Weights of a small transformer language model: 413M tokens.
Each number is 128 + 24 x the weight over its row's rms, rounded and kept within 0 to 255. Layers, rows and columns count from 0. Numbers have three digits each. The size before them is the row's rms in percent of the matrix's.

# down: layer 3 MLP down (transposed), 1024x384, rms 0.0757, rows 499-520, columns 0-95
# gate: layer 3 MLP gate, 1024x384, rms 0.0846, rows 500-520, columns 0-95
# up: layer 3 MLP up, 1024x384, rms 0.0842, rows 500-520, columns 0-95
down499 101:130121111133153092120124106100105107130104135144119080166116122118100110111107128094122146116141094117096118164126126140129128134121087125161140090179136110162143085104116134154148135104116119154133126145169144113135119111078119150149167134134082100142110150084144118116137114140170137127
gate500 087:149143104135106109117124142154093179143115111179145119123143114111114112120135076108143116135147136112131088146134108085141159147108077121106130134050135132086108159122120124167132093108120116138123102130151163163117079147137139133153093129148124130132118132141131084132086162121120163125
up500 082:116144137157105107115130129120134147114105082091095145164103116154115122125148133078126118125142083131158142141076131167113136147119150115111112098136145123148122129131120154125149119140102139108105108114087123084167140102080138151118132095121144136156170125111146141135140058144105075117
down500 082:106135128113100116153152120113155140118130116123115126103122185102125130135164113128117095138105096112106096170108120182121155170133142148098098152124135119115157127135160109119167134157110142143123085118080111089094171119144122143124129170113124155162098151136115169130124100131059134149
gate501 100:147132118166138157167133112156092145132143137128125121097139135125108133160096102146121114153150108176138124125126104118122118146115152121156102118119132096115136151100144154138148134113115104164108148138162120124207139118119131168157109127116146128125132192086125104133106083122127126147
up501 097:087136121126141169169100102172112101118188141148121114148138133153177135133085172116108145154138137152126068146140093138142123124157152118128099123119136162135097154138152140132147114123154143116128112131135127128155157144126139148166109096121123103131159141097122115148081099134114135173
down501 098:147112150121090097174118111170157144140159189122099115128140121156103161104092163127108104121187151132117103070123154157117121112086119144155129106123134123118113137114158081102111137127130151091115118067190140137113152137164131145142156153150087107131166158134111118136152105151101168136
gate502 107:123114121158110119156095115164130103121131115141133145135102158136139087109123127140115106148097147102179145168110119111142133119127121119119110175164131140162148113128145140146156156110126141136126116147135164130120138065170113125146130147146128155133114129095150119180110132133112160107
up502 108:143106093119122130126143104161139139135138151118135150128146143102136128175126112138121127094161151177150108154124120109091121137145143109130153153122110109123106157141155136114132111110114122160154153116142141127131127141124129122097154140148149140133092075090127080136143074093142125129
down502 111:142103159131131131113180109151139177139117117160112124144123163122127138177152131119106153104118170111145154120162116136138122122132127130152140120135104139114121114136131136127136124167092136167167147140131160113121105101159159101119138131169107168188086091132130078182162082139160135097
gate503 101:125132118085136133104124161147118130153139165114108132115129129119127123121101107091138126123103095164136158143154132086124150162128141089122166127124123135150145130150153156155161112127117135092180126131150141141144149107104116117166140134138117089140136127090114124095090159140164148121
up503 097:146108105144153112133126115106133141105148132099125162119119075140149109137107138139138142099107090085111129168151166120147152126133099130154111123116149130142141137114083148122119121148156152144139126102099108105098140137138129154074166129114131144116149096121103187146157116139120103125
down503 099:155125132140135124115096145097124116135138151104140110128132136124141089133128109089175110115159109102133141150140132109177122148153101118150120152175099158129128140107108108155094118112123109133121141130140134109115153168120144138129140101147137137123103127118153135138115159171115130125
gate504 099:084160138139139108126104131107116165148164165120129084098110120144166142156151107152160121151146135108091148185141123103134144131131139139126141105140102116139089108090172141107179151126144093133152180126113124141134097123124151118161086096102125120136162158146116100122152116149150143129
up504 104:124121124145138105155078112121121156145146143109134098179105142146134163139102096158149129090145117149154114136158100066156173126132106133139128123138131129175147133109143125113127107122099127151127122147141090127154117159164128156148112120137128144151119136154112095115120156135123137142
down504 095:132163152141102116093123121117134129140151160162168109163137167112114179122127088105137153130093101137151160106121119107131138103120112119109117119153115104118139134128150117151184127129114133159097131148122122143140093182128101167130132128144087129124124131154120102090158172130158125115
gate505 100:146107075099141098129083179144116134133137130176115159127156111132109133135089127141128109127106118115162120118091125130169166123157155173160182139134211119131166143132178133085160130120116103137105129134096113143117122165125105123091144145137063111137119134155118137145122132143128175121
up505 105:136129125126161126113108145142125133106129144101119126102143147109110099122080139108137104137124164139126110123130157129137119162125109140148173170136107087145145131124148111130123121127127140150118131124141041145096147145158111104091122176155092121125115143131143137152149134122138141152
down505 103:134143110103170136131143124131139122127133113145161137131170135116102159137128140135127090137167162116149133160144147128095143137128136109167123159112119102152138101139156114137132114123119146166059136143137122157120125142158116115121146128173112121149157131079147106131127145152132120131
gate506 106:152136141133142090160153156098072146088126145138116165135114123113114139109117106125141110129126124122141118089153157109138133120125152098134140120110142156119191156086139131100108114114127125115086105111167125141157123130122140075120126140125096088137130130144104112128100163122088126105
up506 106:133108127132124163140093123145136145124108129107104111123113102141170161125156141119135208166151125107115136112150117101129141132148096134152164143177158143127095138126106133130141109086111106143185140145106155114114178147110140142140128113124109161109102096108152121084132096129169165101
down506 100:091127107124133163119131115129188152142159141150120110138130105129126143125149106149145180144146133109125108114165102134136115161127115153134153132102148122170144102147106119090108082119106142115154121081153158139128149130122143146161112127127128117157116146146146122107124094134148114188
gate507 094:149164109182125109098141132138123118122117122103101141129162130136155129137158118081133088117132093131086176094131123117135112109156137151108106090111156058027147134101193157142089115112166129108125154103120125100056148146089100124087152108111134125140151147165119111097129149143125137094
up507 096:138070070133127128157138124154113131165151126121127136140103086100128101126091102139113150097131124118147092132107119116134122092140131136115103145162121115119144126132077118098103114090110145137153105145151128151200163142120138106153105139157127145090160133094120136187128144148151136161
down507 095:146105099140090126107113149136141157133139135173152126138136112117130117133144131105118149106122147109113090106146110150154112128106105110127123094138121145106136149142108099128138135111132107126127096186132155137166131129104109124158080102137143129074160077092109169120128114143141132146
gate508 103:067145149125133132144136140137119126106124108176156118113131149127105152099135175147160119126149106144118123135167122128163128128098107133114144130104137105114106156113166145105115129117141079112109122120133109158102078077105150121112152149095163154139116108133136103101128073136127146148
up508 100:171139117085148153130126094106138116133151126062114151128130087143182142116108115148120116126144131111124152141119134121131133087137130158114114172123095137128139082173088133169171104151125134108144135121112110117166117176160119132122123076150137069116123140140098154144119182101149095167
down508 101:135155104123136125130134146115139112140151119091091147110092094117155127138111130118126130155136097120136104160125137115117110133147141146137141094122083133159136105133095097133157071114112133138131133080131079147134144162143098123103092149127112134120143116147102154116097198068173120120
gate509 099:145149145113110090158118150111123142164132121141122129144136119134151099131119129123112156181114122162098127136075143060112184106142160089155100104129117116113146143113119138094144157151105109109152120164153110121131109111106127122087136122141125143131127113109169148152123138104172122098
up509 091:161124092105155103128073162099110101144156132137098122089161120099126163121184123096172153125101107123110128119108162077179123127124083165116126135160147116127108122124140116120134134158114129109132086099087172154119120134118146133120168146119162124145137144127108138142112108098142128157
down509 091:105139113182142136097115109149117134157132119166133125163144139092092132144154154149119177152109106115158097108136151120145109109131092150102118127154142103131080124107169131149152125204128129157145108133117124123154107138125090132131103083131153127142120164132128101136116172091125145149
gate510 090:131120096154114121154155120102098125122119138078096151127108114132124148153155137120111115111150119119169159145148087132131152164131083138063088150124127147158137121146109141102131132113152156112147114124133074148146133138141128151105153102148092116112125108108125124132125096144134132182
up510 093:211118092108116117149121124121074118109117125110102180148096100113111132155141109135085104117132116135167156140131115113107088127132093090100100128149098191129146079150122161073195119161112135118128120153124089127159101153152121153147148093168049140133145149137122095116121124114132119157
down510 097:122138101110116104107130126134091111118145155127113139164140129114119115121150119102114114083139107144128144132099137149112141110123130140116161139182131144093114086084138135137117135140130131130142164071128066126135105135161093202161152082102128131102139122112141079103121146101141160133
gate511 100:175121179129160096108109137149132134149109151128153166141121159081099114156143135100112135065127127122104121096138137113095124115122107161143121150117156130104186136138120120161120114133104110104087088133099145114096143164125134105139107138109148122183104130147144133125103155112161144163
up511 098:122140150090123111108131133109091113184138144087142126139151142070131152139146136121133136139131109134106103121087122117098132097116123121134156163155136097120134109140099131076101096152139158173080138093121173148187134147150141096141127158100140118147091107151135086105146109120191097150
down511 099:104085150114127111155147142131121129155184097100111144147143154124122126114138076061136126140136130182147137100131112151139122092128140138147127160168171119151103140125115181124122108115121154151129121144096127147136118135110095059151092154106146114121135116121132130128119144134137122118
gate512 097:170140143111170124127072148146130132167116125187136165121168178097110118114168124149124153110106116155175114097102090126154158141146123092088123141149090121140164151120171136134111151112114083140114108090131119101142125165113120142118111082121112143140132147118100159092115145162155141133
up512 096:145117127136113164104121151178110125135113145131108133162153143137107098067120164135134107127139166128101121091110088118136154156109066110054092135155129156146138105130147144129114125105095135095136129120098107125137148177104131140109099120112120149152112147152134145128131110148105120100
down512 097:148115121107139093138101137136101111131157127192149105121140136143097103139089123139133132138099157115119130092121140114140141157103125126117138114154102106116114118126153113098080157119134171165139126144128125090139130133114122131122139160154155113161132132124118117145129112135179130120
gate513 103:103139128105119074122109101177148127163114129119171126107109122092156125100145135124133118152162141123122095097160075096152112114129095162117132119132089136158179110156156106090141154180177095132094131128157113164117151135111084097115077102131127110093148175165122109103137178151149123123
up513 108:126136128135133163174158168131148111156157156136104127174130154108154207148110117139076159098137109146154155132099158156130143139112145141113081132149200136142131151121086147134126108123125156065121091134089104111113114109122150155136103138134081151126114128108135123107126117151125141141
down513 106:125165128153120142113150142104142114126171136109170135112141122144167165165128134141148137103128151152180114122125191120115173162132129133112069141157171131115151157151144093137167103124102133111118120137129133106115111164144133134160112111105110156101126127090139118101097117122066160176
gate514 098:121124095097130138149111097171132123098102111101130118120141141143122166155152091139134102131071166124135121123146131156103163152136116082080140145137128123122156089165155162101102140141112158101123121150100125111164120170135105111133122129167150099130128120113120153101055149147173117146
up514 100:157131148135082127140123141125121128084121129138191109158163118098119132170152122142115132115114135177136117152110173132113162152105137074153136126127147131111118123118132100122103149197172144124077173153140128158093141102114120118131084117131168150113113105130138111055111113146145132133
down514 101:128132124153118146133095140139129135142131121088162110138116132148127125143152154074133088090177104114125129159099117138148137152143174189130095129105120089100115121138154127187153121138161122145142110140159156107113137149125073118115121141150110159110128131085121119087142123169167115179
gate515 102:080152134087098164131145174148167109124120104134084123140136130138083164154163097123152125118100116141118139179189112147134148106151119158193127139158111112135115142132123155148109160119149114151152126139126168152087146157106137059137103110103165099084101136130122154141138148145099115065
up515 098:109135091206091161112137117131125161095077118143202092108108154098166081121131148112112131100102150116149127120104136113104109114108124113136111163112132144110100150099124126115160094130143136132115118151147095148143081096101135114154141087125117148155149133110146085125105169118143109166
down515 099:139120141114104123120115115119105137118150134160100143133078122133147101116143129142144110145138120169152139138140165144111124143137134114145089139129138132134122152143108130126123102090147119155104097146133123114128094121134152087142073099109114139130151109085100134125185096113095139134
gate516 098:166114108113131128105155187163118130110120161091129118087109123128099097076123096139128128105102119144132130119118094104126167110144118123103101142131103114163104127172155144161072134110118096112169154152178166106113070120172140120142130128143162150087094111110103125105153149110073107122
up516 100:105105093138143101124109054113156131120133073147158162151128122148122148169139151130114098155149156120134102132144139119116112126101153133163142112101121146078124162125099072126196115156132131115126084078122099108134138123092104138114135134169085125159146151130149136139081121122185121106
down516 103:144078147139119156138113115114144142142142148112155163128126135150126171167116130134142120108153136135135121120120128175108138103103116112150121071101114142141150148144134137144118067124138107113097114092118109115133150134121109120173129085081102152160142143148164153166081111104169116121
gate517 090:084142113160107137092122121155144161148151137149144164112107140084121121138092128108123113114118114150143102099132107134145120144154123141093090162094114114143079145104123151152118108125121175134170123127146103156100110117052119117086135132139141129071130146134126119122143110144160102147
up517 094:178144137117113168124122155131103095108138110131089104115121088147140144114182137092151115159115080120102138143112158135104198163115108133153134063147101107157168103126094105088115137117102087133097162136147131126136166141153081108185101137123110135166148106148142129149123165145068162137
down517 101:153099119129135140112127161109100104087148137121094104104124151127163122135159140111131154123137114096143136119169169100119157123140125096139134037093143133125131096111165115099165094104116077126110195161130133119097169105139127081131103140091092129163136096126139127138091136163092182118
gate518 091:076119107107113106138125156114128129108094125117119143103142129142105107128149139146138073132121116153133147130115128128131119129170137091126145114100128138126131105090138141130132087113137149151107141101170114078139112108133082120130101115122127128133093135110101152097131110150110107145
up518 092:057128112104124105149152128124182138147084085157142129118120102120141110163151099132108132097143116133152162141100100143121128172136143108099150148099144130122132078082161117116109084123139105170120112118143107104124121095080095090087123159121136122119118145082126086131125135144124161139
down518 093:142133174097133113132187130138128125118096129133121119165129121135108095139148130164112126141123122132104120134116139106122119157124113115111133113117141123109137085094115156162090105140154124160168111120119109068137119118106093140158132108130104110159126149099133084129141134151136104116
gate519 105:115141127131128137115144059129107118141084177094131159118137149127068120157109110158138132127093174143114136116133135129101171137128158159147112135131128081131145127223177110131134154123084163133140108117134133118113137135115068142115088118153135091159141109133133111142118129153127161130
up519 105:127124139110138114107142106125134140128119135111109118136129166161101134121130083122112090096164119133075098146168137115179130110136097147141102109074141106157112121133179078136167118132157127108184110139113109128178112107141124148101129104159134113183076102131119117142103137149096098128
down519 108:105124105130129097118091111199067100098102124094125140160140080101099119167140125140151141117106146101131134108122132090126176145140155107128152171119139112097134134152124137106092152141114152123111142160124132128113175118119075102141104156122141119187147147158112125100117144157149168167
gate520 111:145139150130106151132156180155137118127081125075122133167175104126139071125105141151112108085125145137096114088140133134130161140109109124156148154142186143161106172131114140072107094103118153126138142107134096142154072110142149119120157187184123114149093111131154122105135138168131097157
up520 109:156113113135117139132115143153073146105148139099135100141119117126085131106132112147155117099130103128146109147127125133096121143116125161143099139153125133145135085121131119154117142103107139119082118110085113128125079112123157114114081147136144114132143099123197133146114135123131109143
down520 104:148161179133159109139115169150098090095109100076118098123135111205083117125091103127143121121141106101146106071120120103106161153159124117144119172107133114137121133132139104133119132098180166126113150113120084173131126131116163094121132131141131126104103092127129095117113152134130161125